From a checkpoint of a small transformer trained on Wikipedia.
Size: width 256, MLP 704 SwiGLU.
Architecture: RMSNorm before each block, rotary positions, untied embeddings.
Training: a variant of SOAP for these matrices, 775M tokens, 2958 steps.
Each number is 50 + 10 x the weight over the matrix's rms, rounded and kept within 0 to 99. Layers, rows and columns count from 0.

# layer 3 attention query, 256x256, rms 0.094, rows 8-12,72-76,136-140,199-204, columns 0-255
40 33 38 59 42 41 44 58 56 56 50 41 38 52 56 61 53 46 42 51 54 53 36 41 55 43 58 67 62 40 64 74 61 51 45 46 62 61 45 46 59 50 32 70 49 39 71 52 52 42 36 37 51 72 64 54 50 42 65 62 66 38 51 38 44 62 57 63 47 48 51 48 52 46 39 55 70 17 61 53 62 51 38 57 51 58 42 36 55 55 40 39 50 64 54 68 50 53 48 55 51 46 40 55 44 34 45 52 47 53 51 52 54 66 50 42 53 55 52 42 29 47 41 51 50 57 55 48 49 64 45 51 49 58 35 53 59 43 33 47 49 46 53 61 52 39 39 36 50 58 54 28 53 42 42 46 75 50 41 48 58 74 49 43 48 48 72 50 44 49 34 54 55 43 47 54 43 42 64 48 51 53 57 63 41 43 53 46 57 41 48 49 42 25 47 40 51 55 46 67 62 47 51 63 30 63 77 56 58 48 50 52 34 47 57 49 23 38 42 56 35 56 56 69 56 39 47 34 47 54 44 48 43 42 42 51 58 49 57 47 37 46 44 50 56 52 66 44 46 58 55 44 63 46 53 55
39 54 51 56 47 61 39 51 42 52 32 52 46 37 45 44 42 43 43 62 71 54 30 51 44 35 63 60 54 47 50 57 53 47 52 43 47 57 49 50 58 54 55 43 53 59 53 37 46 47 43 48 54 42 40 31 45 55 59 44 52 56 47 47 32 42 60 46 51 64 52 57 45 50 62 37 59 45 55 58 64 46 40 66 20 49 37 55 71 57 44 48 56 34 23 54 47 43 34 35 62 65 52 50 49 53 61 64 56 56 42 47 58 49 50 55 61 56 66 48 49 53 57 37 52 65 57 41 54 47 55 70 69 68 48 47 56 41 47 64 62 49 51 62 41 41 45 45 59 59 39 36 44 50 67 42 50 55 56 48 57 46 45 39 54 63 68 52 45 32 60 51 52 32 53 40 56 43 47 43 57 43 46 54 51 43 49 36 43 55 55 47 63 52 67 70 60 42 38 56 52 46 51 49 46 44 47 60 51 50 42 39 53 51 40 51 46 64 53 44 50 49 64 48 42 59 49 36 60 58 50 50 58 57 52 38 51 48 61 46 63 51 50 44 40 58 57 53 44 63 55 57 37 61 43 48
43 48 40 45 41 39 48 59 46 51 57 59 68 62 45 44 35 47 58 47 44 57 48 65 60 38 55 46 60 41 48 59 41 53 32 50 47 30 42 57 66 37 61 38 52 50 47 70 49 61 37 44 58 69 37 46 35 50 67 45 52 61 51 50 52 56 56 56 59 50 52 45 54 53 61 57 66 44 47 63 42 52 60 22 42 56 53 44 46 54 43 58 40 55 39 46 51 35 52 54 54 51 62 39 46 43 44 66 60 49 43 47 40 49 40 55 54 53 47 39 50 67 39 44 43 62 52 64 48 62 50 61 76 39 52 52 46 45 55 55 53 34 55 64 52 35 68 52 70 52 60 46 52 39 56 42 55 55 51 52 42 60 59 53 69 58 60 41 58 63 44 58 54 57 50 51 49 62 57 50 44 33 54 63 38 36 51 44 64 61 49 51 43 48 63 58 71 40 48 50 43 49 47 35 57 56 53 52 49 46 59 43 42 47 40 53 64 51 56 61 46 40 46 48 39 26 49 52 49 46 42 41 48 53 52 45 58 47 49 42 32 52 33 45 52 49 42 50 43 56 62 53 52 54 61 56
71 55 39 66 38 50 52 68 45 38 62 32 33 46 61 51 52 55 42 50 45 45 50 48 47 61 56 44 54 52 56 29 65 43 66 56 60 39 57 50 50 55 61 51 58 47 57 34 62 38 61 57 45 44 56 35 37 59 50 62 39 49 36 48 51 52 46 57 35 61 44 50 62 51 37 32 35 43 40 47 34 64 31 69 37 48 54 59 37 53 57 49 48 60 41 42 53 65 37 48 27 63 25 40 53 41 47 72 46 47 59 40 52 41 72 43 70 52 44 63 63 49 62 47 66 45 44 52 57 46 45 62 57 49 25 65 41 56 37 46 35 53 36 54 56 52 64 59 60 53 58 44 48 44 42 66 44 50 57 70 53 53 39 55 36 41 56 58 52 46 62 44 42 42 37 64 63 53 62 44 51 57 58 46 45 50 49 27 58 46 45 47 45 39 32 61 46 55 46 52 50 54 43 55 53 58 49 39 50 43 47 53 65 44 51 52 44 35 54 47 52 56 50 52 58 62 43 61 59 46 53 50 44 60 49 41 59 62 39 60 60 46 27 45 57 42 64 51 66 45 49 38 40 33 49 25
50 54 41 47 55 71 48 48 49 52 65 48 73 45 50 47 43 42 47 37 51 53 38 43 59 56 47 40 73 23 35 52 58 46 56 56 49 45 48 45 67 48 39 62 63 48 51 44 44 42 40 44 57 55 43 50 49 34 46 63 54 46 66 52 54 68 44 73 48 57 48 44 44 53 64 45 74 48 53 54 53 49 43 54 71 56 61 59 45 52 34 62 37 68 49 51 62 45 55 40 37 58 61 49 56 51 62 43 63 52 40 63 37 60 50 61 49 38 63 56 53 57 47 44 33 54 43 39 82 62 59 49 55 51 44 52 54 55 41 57 53 47 55 52 76 48 74 54 46 40 47 51 48 57 59 63 61 65 56 60 50 42 72 24 49 53 45 58 65 47 50 50 71 69 57 57 63 40 60 51 54 51 42 63 55 60 48 45 70 52 52 57 52 52 40 59 39 70 48 29 54 62 50 42 49 49 38 66 47 36 55 55 53 45 44 42 56 54 67 53 53 61 51 46 74 61 42 38 42 57 46 72 47 45 49 42 57 37 41 53 41 63 48 55 48 52 43 49 50 53 51 58 50 42 53 46
38 50 50 34 57 52 55 52 49 40 48 41 38 60 54 45 65 48 50 48 53 36 50 55 45 56 55 47 49 31 60 39 58 65 44 41 51 39 31 39 56 44 30 64 48 38 41 46 61 51 45 40 48 54 48 41 38 40 44 55 58 51 62 49 62 44 63 54 51 62 44 38 45 38 51 40 34 42 48 51 60 46 62 44 65 50 52 49 43 49 64 55 45 54 51 50 70 45 57 57 45 61 45 57 61 57 44 36 60 58 32 52 48 44 35 53 65 59 48 58 36 35 60 50 53 47 33 47 44 38 61 58 44 39 39 70 51 40 42 43 51 43 55 52 59 53 44 51 46 41 51 38 56 58 49 66 52 65 57 52 65 44 56 44 37 59 51 39 47 39 49 50 59 60 43 51 44 34 59 62 51 44 59 43 48 39 62 42 47 60 64 76 45 54 50 42 35 47 51 55 39 50 51 52 42 55 46 42 54 52 50 55 54 49 65 49 75 59 54 56 54 61 44 28 46 57 60 48 77 37 50 54 50 60 50 58 29 60 47 41 41 51 55 38 58 39 43 52 51 60 24 48 46 64 49 55
49 51 52 42 49 43 50 50 33 39 50 63 56 53 65 34 31 58 44 59 67 69 49 56 52 38 47 34 51 48 32 62 51 51 37 45 48 39 53 51 56 52 38 58 52 45 44 62 47 53 57 42 42 47 53 49 66 54 47 53 38 59 44 37 32 48 53 45 64 67 55 54 50 51 55 61 42 52 44 36 54 51 57 50 53 62 49 42 65 60 49 55 50 58 44 56 51 29 61 55 59 50 49 59 41 48 59 58 43 51 48 52 57 52 45 49 63 55 40 26 41 60 39 42 38 38 55 35 59 42 39 45 55 51 50 54 54 50 54 49 57 46 47 56 42 44 46 56 58 48 45 51 64 48 62 53 38 50 49 45 66 72 47 51 73 46 63 45 47 54 53 63 39 43 45 46 60 64 51 64 44 41 53 71 37 58 50 47 47 38 49 56 62 45 41 49 54 38 50 55 43 45 53 43 61 36 48 43 45 51 58 54 29 54 43 43 57 34 54 49 41 50 60 42 46 35 52 69 36 64 46 27 58 41 58 50 40 60 56 60 47 60 47 44 57 50 44 54 50 62 50 67 49 56 54 59
41 51 53 51 33 31 39 54 46 56 43 52 46 61 36 60 51 28 60 52 36 42 50 50 48 50 46 50 51 49 45 42 46 56 44 55 34 47 52 38 53 49 41 49 52 52 48 54 67 49 57 53 52 54 49 54 45 59 34 49 65 46 53 48 50 48 53 52 62 48 33 59 50 58 54 51 45 56 47 51 63 61 47 43 46 61 54 53 57 54 60 41 52 55 39 40 77 39 50 41 54 44 49 51 46 56 46 48 55 42 50 54 49 58 44 54 52 64 42 53 39 58 43 63 42 60 57 42 42 70 52 49 59 55 55 38 45 52 68 51 50 41 46 39 59 47 54 54 52 45 46 45 51 42 28 50 50 62 52 57 49 47 53 52 41 47 53 36 48 61 54 55 46 50 50 51 44 52 54 47 52 46 38 66 41 52 54 53 53 46 42 51 54 59 63 58 45 60 55 56 52 50 47 58 37 49 47 45 53 44 53 48 55 52 46 58 43 59 29 53 51 39 34 47 41 53 61 63 54 47 52 56 48 47 36 59 46 51 58 54 54 46 59 40 54 57 43 39 54 44 62 59 52 53 56 45
40 39 43 55 50 69 51 70 47 50 52 28 44 55 45 60 47 38 40 44 56 55 57 60 42 57 59 40 47 48 62 56 59 36 62 52 46 41 58 48 56 61 58 55 53 71 39 62 44 36 46 58 53 57 70 67 47 50 64 65 37 52 38 38 54 56 56 40 41 54 46 60 64 52 43 59 69 47 46 58 50 33 47 64 51 49 53 39 45 49 49 56 29 58 58 35 41 44 66 50 58 43 68 45 63 46 49 54 39 56 46 49 52 53 46 48 38 54 42 55 65 58 36 56 65 43 52 56 59 59 53 54 59 51 40 62 52 51 51 59 47 58 59 42 45 58 57 46 49 49 43 55 39 62 41 47 44 34 60 54 52 62 55 48 35 59 51 51 42 52 38 66 56 53 48 40 48 38 52 59 55 53 44 56 35 30 45 41 40 45 43 43 41 47 53 41 50 49 44 43 34 50 57 52 36 46 48 53 64 53 48 47 55 44 60 50 36 49 49 66 44 49 60 35 48 47 59 49 51 57 55 61 49 54 39 57 48 50 46 60 49 43 46 52 46 39 52 56 56 36 53 47 51 57 62 41
51 44 24 45 76 51 51 44 61 63 47 45 38 53 41 66 35 48 54 52 65 54 53 57 46 50 49 43 64 37 48 51 55 46 30 50 44 54 46 60 47 70 55 48 45 53 52 69 35 65 58 38 55 51 44 44 43 47 71 60 52 57 55 40 53 38 54 50 56 67 27 35 52 61 45 60 52 47 45 38 60 55 51 55 45 54 49 53 47 64 42 73 30 38 54 50 40 44 62 52 46 78 26 57 56 44 61 37 47 55 40 52 43 67 64 50 56 56 50 48 60 69 36 30 47 58 43 52 46 44 52 50 53 43 58 56 53 22 54 48 45 54 64 39 38 32 45 46 70 30 52 28 45 48 53 53 63 49 48 68 56 37 51 50 50 36 48 45 38 37 41 39 49 68 71 53 61 51 45 50 52 55 28 59 45 33 50 51 37 50 60 47 44 45 58 45 42 54 36 53 49 53 43 39 59 42 52 48 56 47 55 46 46 49 53 52 52 47 53 47 54 69 52 44 62 54 50 51 52 29 41 50 47 57 58 27 54 34 48 32 63 67 32 58 48 32 54 48 44 53 40 53 44 33 57 62
50 50 45 54 41 57 44 57 58 60 39 52 47 40 48 40 45 53 54 53 53 32 72 45 57 52 48 46 59 44 48 67 53 54 44 55 46 54 66 49 52 36 51 51 48 50 60 61 71 60 41 51 47 34 62 39 42 23 48 37 45 68 65 58 54 58 59 60 46 54 52 63 57 57 51 51 71 42 53 73 46 43 49 36 45 44 48 63 33 51 46 53 48 49 58 45 65 57 69 50 44 44 34 55 48 58 47 48 42 52 64 51 46 50 32 51 75 63 55 60 61 43 44 48 53 44 49 55 57 48 54 52 42 26 26 53 53 47 52 43 40 50 52 30 33 41 39 53 37 48 67 42 48 42 43 69 49 46 61 49 49 41 57 49 62 38 55 47 46 55 48 43 61 35 49 42 56 43 49 39 55 49 59 65 53 53 63 56 62 40 48 52 55 50 55 65 58 60 52 63 40 38 56 55 57 55 55 45 55 47 43 44 51 60 52 49 57 38 45 47 57 35 55 33 50 42 50 39 48 60 32 49 49 47 55 57 71 57 48 51 51 47 53 46 49 60 59 56 35 50 59 55 58 56 52 59
52 47 58 39 52 49 54 46 38 41 37 65 53 65 51 65 56 53 56 43 37 65 71 44 34 61 47 44 40 43 58 68 51 56 53 66 66 44 49 45 46 38 49 47 63 37 51 40 54 32 35 48 25 49 27 60 45 59 45 42 42 66 39 48 54 62 43 42 49 56 52 42 56 49 62 61 54 50 46 65 44 50 53 53 46 54 41 67 44 46 52 54 38 48 59 68 30 54 55 71 41 51 51 51 36 50 48 54 64 49 58 54 50 45 45 36 37 48 56 53 51 46 52 45 47 41 50 44 34 71 55 54 54 38 44 66 57 58 54 43 48 41 57 49 57 55 38 52 51 59 58 48 52 40 30 68 43 46 48 61 45 35 54 44 60 41 45 56 50 47 51 39 45 47 58 48 58 58 50 52 46 56 36 45 44 52 62 53 54 51 64 70 51 62 56 61 22 49 57 48 53 50 62 50 61 48 38 49 47 46 60 49 61 45 47 48 44 58 44 55 50 63 55 49 60 62 51 61 43 45 55 56 46 53 74 55 36 43 41 50 44 52 44 49 33 46 52 48 56 44 59 54 54 50 55 39
45 38 53 42 51 57 51 58 48 57 58 48 63 56 40 52 38 32 58 51 37 46 42 40 58 29 56 38 53 40 46 52 47 48 60 77 32 39 37 33 57 44 50 54 35 40 53 57 53 53 39 48 53 50 50 59 44 48 49 29 49 60 49 59 31 41 49 60 40 53 53 50 65 63 51 47 59 47 57 52 54 51 62 55 54 64 40 47 46 67 53 53 47 68 49 46 43 42 55 46 64 44 53 45 50 38 57 46 66 43 48 53 52 50 33 52 42 58 57 41 38 55 57 53 56 53 48 60 55 51 45 46 52 68 54 48 46 68 56 60 56 52 59 65 57 60 62 48 47 51 33 49 61 57 52 48 49 51 36 59 45 50 53 52 62 46 42 59 34 53 48 50 57 57 36 52 46 58 50 37 60 50 45 55 47 42 55 53 46 38 63 49 31 42 50 42 57 51 45 39 63 49 44 44 58 36 62 50 40 47 49 47 38 55 33 54 53 53 50 41 49 63 50 56 49 43 50 59 58 58 42 52 59 44 48 34 58 47 57 42 40 61 43 39 68 56 41 47 57 62 50 52 55 47 54 58
59 65 35 47 44 45 61 55 53 50 47 53 62 42 27 51 53 55 37 54 80 70 73 39 48 60 34 50 60 46 47 50 52 45 60 50 48 52 43 48 58 53 78 24 50 46 50 64 45 66 53 51 61 58 53 52 58 49 50 39 67 56 37 28 43 52 60 46 39 62 47 51 68 49 34 46 50 47 32 42 56 62 48 54 52 53 51 70 50 43 46 45 51 62 33 46 54 33 56 44 41 68 55 40 43 71 42 70 48 58 55 54 45 47 38 52 68 52 39 70 65 59 52 53 60 46 46 64 73 49 55 63 65 52 31 50 42 41 29 62 31 38 63 49 71 50 49 54 53 52 60 52 67 58 43 56 38 43 44 57 44 73 36 47 64 60 53 40 69 47 50 43 41 51 56 40 51 58 40 52 60 60 52 48 45 55 56 52 44 58 60 33 68 53 52 51 56 43 41 51 45 43 48 36 57 49 66 50 58 47 70 59 58 52 49 59 55 49 55 48 49 46 45 58 58 56 57 60 47 42 35 50 62 63 35 56 55 49 38 42 42 49 35 35 75 29 42 54 43 47 46 39 48 64 37 30
39 34 50 55 42 53 47 52 48 60 37 51 35 42 62 50 53 49 43 53 50 37 51 48 55 49 64 50 47 27 64 67 42 54 44 43 57 63 56 50 47 62 44 68 48 65 39 62 41 48 47 49 64 48 44 61 63 29 56 56 59 40 36 58 44 40 52 46 50 55 63 57 59 53 60 19 46 56 42 64 50 53 72 60 39 48 49 52 48 43 38 46 44 64 48 27 49 53 67 49 41 46 40 62 58 53 54 49 60 44 52 57 42 55 43 33 54 55 57 42 46 69 38 61 64 60 54 61 47 50 34 68 49 43 62 62 58 55 62 49 50 65 59 50 49 50 59 49 64 61 40 71 56 50 63 53 74 41 65 30 60 52 65 63 73 44 55 49 45 54 43 56 40 57 51 49 56 36 73 54 51 53 67 60 50 45 26 51 53 58 47 59 46 55 57 25 56 62 49 48 57 36 33 61 55 59 50 55 59 59 56 52 44 54 43 64 29 53 51 59 43 30 51 69 54 39 58 60 56 37 51 61 42 61 36 49 50 56 61 55 51 51 33 49 37 52 53 58 58 46 65 70 49 39 62 56
37 42 54 47 41 38 48 55 55 46 47 43 61 44 43 48 50 47 55 49 42 43 25 47 48 61 53 55 49 46 43 54 50 54 50 49 56 44 40 53 60 61 49 49 37 59 70 47 43 54 63 46 59 57 39 51 46 44 50 38 50 64 56 48 62 53 55 38 47 59 62 51 42 36 59 43 60 45 52 58 49 46 56 54 38 53 48 27 68 53 48 43 44 54 40 43 64 50 52 40 46 48 52 55 38 57 48 57 52 54 53 58 44 46 51 57 51 56 32 46 60 48 50 51 65 35 50 45 45 48 54 52 51 41 60 59 53 51 43 58 37 40 50 33 50 47 64 51 58 67 43 72 58 56 43 48 50 51 47 54 48 43 57 58 48 53 52 49 37 36 41 49 47 53 36 50 46 59 53 40 47 47 48 65 48 60 41 45 41 41 49 56 50 37 47 50 58 48 55 46 45 42 53 44 60 51 50 42 53 54 57 69 53 45 63 61 67 57 50 69 67 49 56 42 59 46 67 62 49 46 53 43 52 56 52 42 49 52 55 30 44 53 40 53 57 53 45 54 46 56 57 43 36 41 68 49
47 52 47 56 45 51 44 42 60 50 40 47 57 56 44 61 50 53 47 37 62 50 51 41 36 46 38 68 53 62 46 45 48 32 46 57 40 48 42 75 50 59 64 49 58 69 37 53 39 54 49 51 53 64 40 60 34 46 68 46 59 44 46 41 51 50 50 42 40 57 47 57 47 56 44 55 47 44 38 40 31 41 50 52 51 59 40 39 55 54 57 56 51 49 37 39 42 37 61 54 55 46 54 39 58 46 49 58 54 57 54 61 51 39 48 68 34 38 56 55 63 73 51 58 55 50 40 51 48 50 57 46 43 50 64 50 55 65 54 55 46 51 48 44 35 57 51 56 49 56 46 72 56 46 58 47 55 52 44 44 51 58 42 63 48 59 29 50 37 31 58 75 56 49 53 40 57 53 52 35 48 45 60 62 53 50 46 66 46 49 55 47 61 45 54 42 53 39 49 41 52 59 32 45 51 60 49 45 47 44 44 46 66 54 48 58 50 50 60 52 50 54 55 34 45 56 55 65 52 47 67 38 49 58 55 40 39 49 27 50 41 55 52 53 46 49 42 56 53 38 53 54 49 55 39 57
52 63 55 41 43 44 42 54 51 42 59 56 47 55 63 39 42 44 40 61 50 35 28 66 56 53 60 43 39 42 75 41 50 44 52 44 53 48 53 47 46 48 46 44 49 61 61 62 45 56 48 59 51 41 48 31 56 49 46 42 69 48 55 66 40 62 62 56 66 61 47 58 59 63 49 33 48 35 46 38 60 55 52 30 72 46 39 50 56 32 34 34 20 55 51 50 49 51 54 47 61 50 36 48 61 53 41 41 44 37 45 49 37 46 49 48 70 46 53 34 42 48 58 60 49 60 45 57 51 71 41 59 53 41 34 36 58 59 55 47 42 50 68 40 41 45 47 55 52 52 60 49 39 60 50 47 71 43 51 33 47 34 55 47 51 54 56 57 51 52 40 57 39 49 59 45 50 51 61 63 41 51 61 59 67 47 64 54 51 63 44 53 55 37 58 50 53 56 63 44 51 53 58 60 30 54 41 61 31 47 81 35 59 64 54 58 52 25 65 43 43 50 55 63 34 38 37 37 47 44 46 45 64 52 40 27 50 74 62 51 60 61 49 53 52 44 48 40 41 52 61 56 41 63 41 51
58 44 38 47 43 43 51 49 41 53 31 33 51 67 35 46 41 33 67 53 51 35 53 47 42 26 62 45 57 29 48 50 40 54 48 42 56 59 39 41 31 52 53 68 42 68 55 44 53 35 51 39 47 55 52 31 37 57 50 37 59 52 48 49 45 44 53 69 49 50 42 49 51 32 53 37 41 57 59 52 44 34 63 48 48 51 40 48 46 31 43 37 54 47 56 55 54 63 34 59 52 31 48 66 59 66 49 54 56 53 65 54 50 34 39 50 46 50 54 42 42 63 36 50 39 49 45 46 46 42 44 42 39 42 51 57 48 58 47 59 47 37 55 45 54 45 55 58 69 53 50 50 54 58 57 52 50 58 67 43 38 50 62 63 48 56 62 35 67 53 46 52 45 50 42 62 59 49 49 45 59 55 43 44 60 47 68 40 47 59 57 53 54 57 46 54 37 38 36 46 43 52 53 50 39 31 51 61 43 47 48 39 60 46 55 52 51 59 51 55 53 58 38 39 64 60 65 50 63 51 50 57 61 62 47 39 44 58 40 47 57 51 39 48 39 58 68 49 43 58 74 59 56 46 49 54
52 39 59 46 54 52 56 62 62 56 50 52 46 46 62 43 59 45 45 59 29 47 57 61 44 47 60 45 36 62 60 35 49 40 51 47 66 50 45 32 33 50 40 60 36 32 54 49 53 47 49 42 42 43 41 62 36 55 43 49 46 44 65 49 44 44 40 56 58 38 41 46 49 49 70 48 59 46 54 69 59 46 40 46 33 67 46 42 24 47 41 52 58 49 57 55 40 46 44 47 56 50 50 58 43 51 47 52 41 55 54 52 50 64 59 45 76 58 54 49 53 47 60 47 64 59 66 67 53 46 49 56 33 47 58 61 47 51 36 41 43 54 45 47 35 46 53 45 57 42 39 41 60 47 36 56 46 39 72 52 70 61 75 45 46 45 43 46 54 63 62 42 55 45 64 63 42 52 52 54 52 39 49 44 54 37 72 43 56 45 39 62 33 48 53 49 42 45 53 71 52 45 49 53 61 52 60 50 57 29 60 51 43 45 58 43 43 51 43 45 32 62 49 43 45 52 48 46 44 45 59 56 41 47 54 70 48 47 61 58 48 52 42 44 66 61 43 60 53 52 54 47 61 54 35 43
60 50 62 55 48 57 42 57 40 48 55 46 53 50 35 47 51 39 39 65 44 52 56 66 44 47 43 45 43 37 59 32 45 46 44 52 52 40 39 39 49 46 51 23 46 55 40 39 32 48 47 50 59 56 52 51 32 55 43 66 44 62 54 45 44 67 73 60 34 36 59 65 45 41 54 56 55 52 64 51 60 52 44 39 59 49 40 57 47 31 70 36 65 43 47 49 48 49 53 52 48 73 42 54 45 42 39 54 46 54 49 35 57 32 42 40 52 48 42 51 58 45 60 52 61 35 38 55 35 56 59 62 56 59 40 46 54 49 49 38 36 43 61 47 51 50 67 55 46 56 52 49 65 67 64 43 50 57 49 52 42 58 45 59 60 47 48 47 42 51 50 49 55 47 34 49 40 51 45 64 55 50 76 49 35 39 54 38 43 44 49 47 68 45 63 53 50 56 54 55 54 61 43 55 40 43 65 33 38 69 59 43 49 55 43 52 61 60 51 64 41 52 59 38 64 55 50 64 57 70 57 38 38 51 54 29 50 40 59 47 43 63 43 41 62 43 49 44 39 60 60 39 47 49 56 52
# layer 3 attention key, 64x256, rms 0.0908, rows 7-12, columns 0-255
25 59 36 56 28 49 30 68 40 62 53 47 51 57 35 58 35 44 59 36 50 63 65 56 67 38 66 36 53 57 61 27 34 53 57 48 46 46 42 32 45 39 55 67 49 66 50 42 34 53 39 29 53 68 52 56 41 50 61 37 43 75 58 39 40 56 66 41 70 44 38 60 41 44 50 53 74 30 57 49 51 34 57 46 50 42 28 54 59 41 49 34 42 60 53 35 38 37 49 58 42 37 33 74 51 34 71 63 53 42 47 59 21 49 45 47 43 42 42 49 46 70 53 41 44 46 33 61 50 70 72 47 56 29 47 41 36 66 44 64 55 41 76 55 71 60 59 60 36 59 39 30 58 44 49 40 51 76 41 46 25 55 61 40 52 45 45 36 51 51 53 62 50 47 64 60 54 42 56 44 33 46 56 62 44 49 50 35 50 67 47 64 37 63 70 65 56 52 39 63 56 65 32 45 59 43 51 50 36 42 52 36 56 51 52 60 49 51 47 63 32 74 48 59 62 43 68 71 55 77 32 32 66 59 49 37 40 64 64 63 48 47 30 37 43 42 51 36 57 70 67 61 50 49 44 70
46 33 49 29 58 47 60 59 47 54 62 60 53 41 48 59 51 32 50 51 51 26 46 52 48 47 56 52 64 49 50 63 40 64 46 49 44 60 58 52 45 35 35 53 43 44 52 47 54 60 55 44 55 52 35 53 47 56 40 39 46 48 71 57 57 43 71 54 44 43 45 67 63 35 58 50 53 50 55 41 38 51 55 44 49 36 44 38 50 42 50 61 51 55 43 36 49 33 47 51 55 42 61 48 50 52 63 46 60 50 54 36 43 50 47 42 39 40 65 30 51 63 52 57 57 42 76 49 70 46 47 37 51 51 49 50 47 48 54 43 46 44 55 62 52 60 58 52 41 63 41 48 59 57 25 54 23 51 48 58 54 49 65 53 43 46 53 56 53 45 47 54 55 58 64 47 40 52 53 52 50 50 31 40 53 59 41 47 50 52 52 41 54 65 47 46 44 42 54 71 52 46 49 36 45 31 49 68 49 57 50 48 36 54 35 51 53 44 59 42 53 51 47 44 44 46 58 53 55 31 50 60 55 45 48 70 59 52 71 48 62 42 55 45 55 50 42 53 54 54 51 47 56 43 47 40
45 31 50 46 40 44 47 57 59 65 35 46 48 60 46 54 47 45 57 54 47 45 57 54 47 59 37 51 62 38 34 54 50 54 40 57 47 57 47 56 55 44 43 74 48 55 40 57 60 42 31 25 42 55 51 41 57 37 58 42 46 48 57 37 54 47 59 53 50 77 62 40 65 41 37 63 70 49 62 42 49 48 63 42 52 54 43 48 52 66 45 45 69 46 56 68 33 45 60 56 36 52 35 65 45 48 52 49 57 49 45 50 51 53 45 55 44 50 54 40 45 65 25 45 42 59 34 63 56 44 58 48 39 35 48 38 44 51 47 66 49 41 56 39 48 57 37 59 43 46 63 46 54 46 58 41 51 74 59 52 60 60 51 48 46 47 36 43 49 34 40 73 72 57 50 64 37 52 60 40 56 46 74 56 54 59 68 37 49 34 56 40 43 62 66 44 78 46 34 64 40 53 40 57 42 50 72 42 44 60 52 53 64 50 52 53 46 27 58 43 56 47 48 46 52 50 63 39 52 44 58 55 60 49 41 51 47 57 25 68 24 59 44 57 48 49 47 52 40 41 46 52 57 57 50 71
44 44 50 41 41 32 47 35 40 44 46 54 43 61 63 50 41 59 54 38 54 59 40 48 58 30 46 41 51 45 37 57 37 54 42 56 48 43 41 54 51 40 50 59 58 48 56 43 57 51 45 32 60 62 59 52 41 46 46 52 38 61 53 49 45 44 55 47 55 60 43 49 49 49 54 34 66 56 30 55 54 35 61 45 47 58 27 50 56 49 60 48 46 42 51 49 36 51 34 50 69 51 50 78 38 64 53 51 52 43 34 69 50 38 55 43 46 58 48 49 45 32 42 52 48 56 32 46 53 58 56 55 59 52 68 35 53 58 59 64 70 52 45 53 56 56 30 48 49 59 39 37 54 54 52 27 32 53 55 46 44 48 39 51 54 45 50 64 43 43 37 57 67 56 40 49 41 46 43 50 45 31 33 41 43 48 60 62 50 47 55 69 27 52 54 58 40 47 38 48 51 51 39 56 48 48 61 48 61 43 53 54 39 55 44 50 40 54 43 55 48 62 43 60 54 51 35 38 64 54 48 41 52 54 51 58 35 62 60 37 45 62 62 44 58 52 49 38 46 66 52 44 42 58 56 56
56 73 54 47 45 42 28 53 41 50 42 59 42 58 41 53 52 41 40 52 44 31 51 50 52 42 42 53 57 35 63 43 42 38 35 50 45 50 61 54 48 45 44 44 49 56 46 33 42 42 35 29 52 63 25 40 54 44 44 58 66 74 60 48 36 56 59 70 70 72 60 52 46 56 62 48 60 50 60 54 46 50 42 46 36 59 39 45 51 37 54 31 52 45 46 67 39 37 60 58 49 63 47 59 46 36 66 39 56 45 61 68 46 38 54 46 51 47 41 44 43 47 49 35 62 32 53 43 48 60 59 37 54 41 71 46 42 49 49 39 57 47 47 58 46 33 46 64 57 59 32 47 53 43 56 32 42 47 38 45 31 45 45 49 63 57 43 50 44 56 46 66 42 51 59 51 48 69 63 49 40 43 64 56 40 47 42 44 46 44 33 55 31 40 49 57 46 52 47 47 43 45 40 66 57 56 48 54 54 53 59 32 57 59 60 72 53 50 46 55 43 34 44 55 62 27 74 58 49 58 54 38 43 67 35 57 58 65 42 49 50 64 44 54 51 57 51 53 47 73 60 57 47 52 60 59
40 39 38 53 34 64 51 58 43 41 43 52 58 62 46 63 36 38 52 39 45 53 49 56 39 52 47 59 41 54 49 43 49 45 42 35 54 52 65 47 41 38 50 66 41 49 48 55 54 41 32 56 43 36 50 53 66 51 57 48 50 61 31 44 52 50 49 63 50 21 47 54 40 36 54 43 63 44 50 51 58 53 70 44 52 45 57 36 61 58 64 43 58 52 56 49 59 46 44 47 51 45 38 65 41 60 56 63 46 47 44 48 49 52 46 52 53 54 48 44 51 44 54 45 48 41 67 57 65 55 53 50 45 57 32 57 50 38 34 47 47 48 59 48 73 41 33 57 52 57 49 53 51 36 56 39 54 58 47 59 60 53 45 55 32 47 60 40 64 55 65 56 53 33 30 34 50 42 50 46 54 41 55 52 71 31 45 56 59 58 40 43 44 41 58 48 42 40 50 46 63 51 51 24 54 60 61 64 51 51 44 40 59 59 49 46 56 52 53 43 42 48 40 48 43 28 44 49 66 52 58 46 66 54 47 75 52 46 58 66 50 37 54 43 50 67 60 53 57 45 63 34 56 59 50 57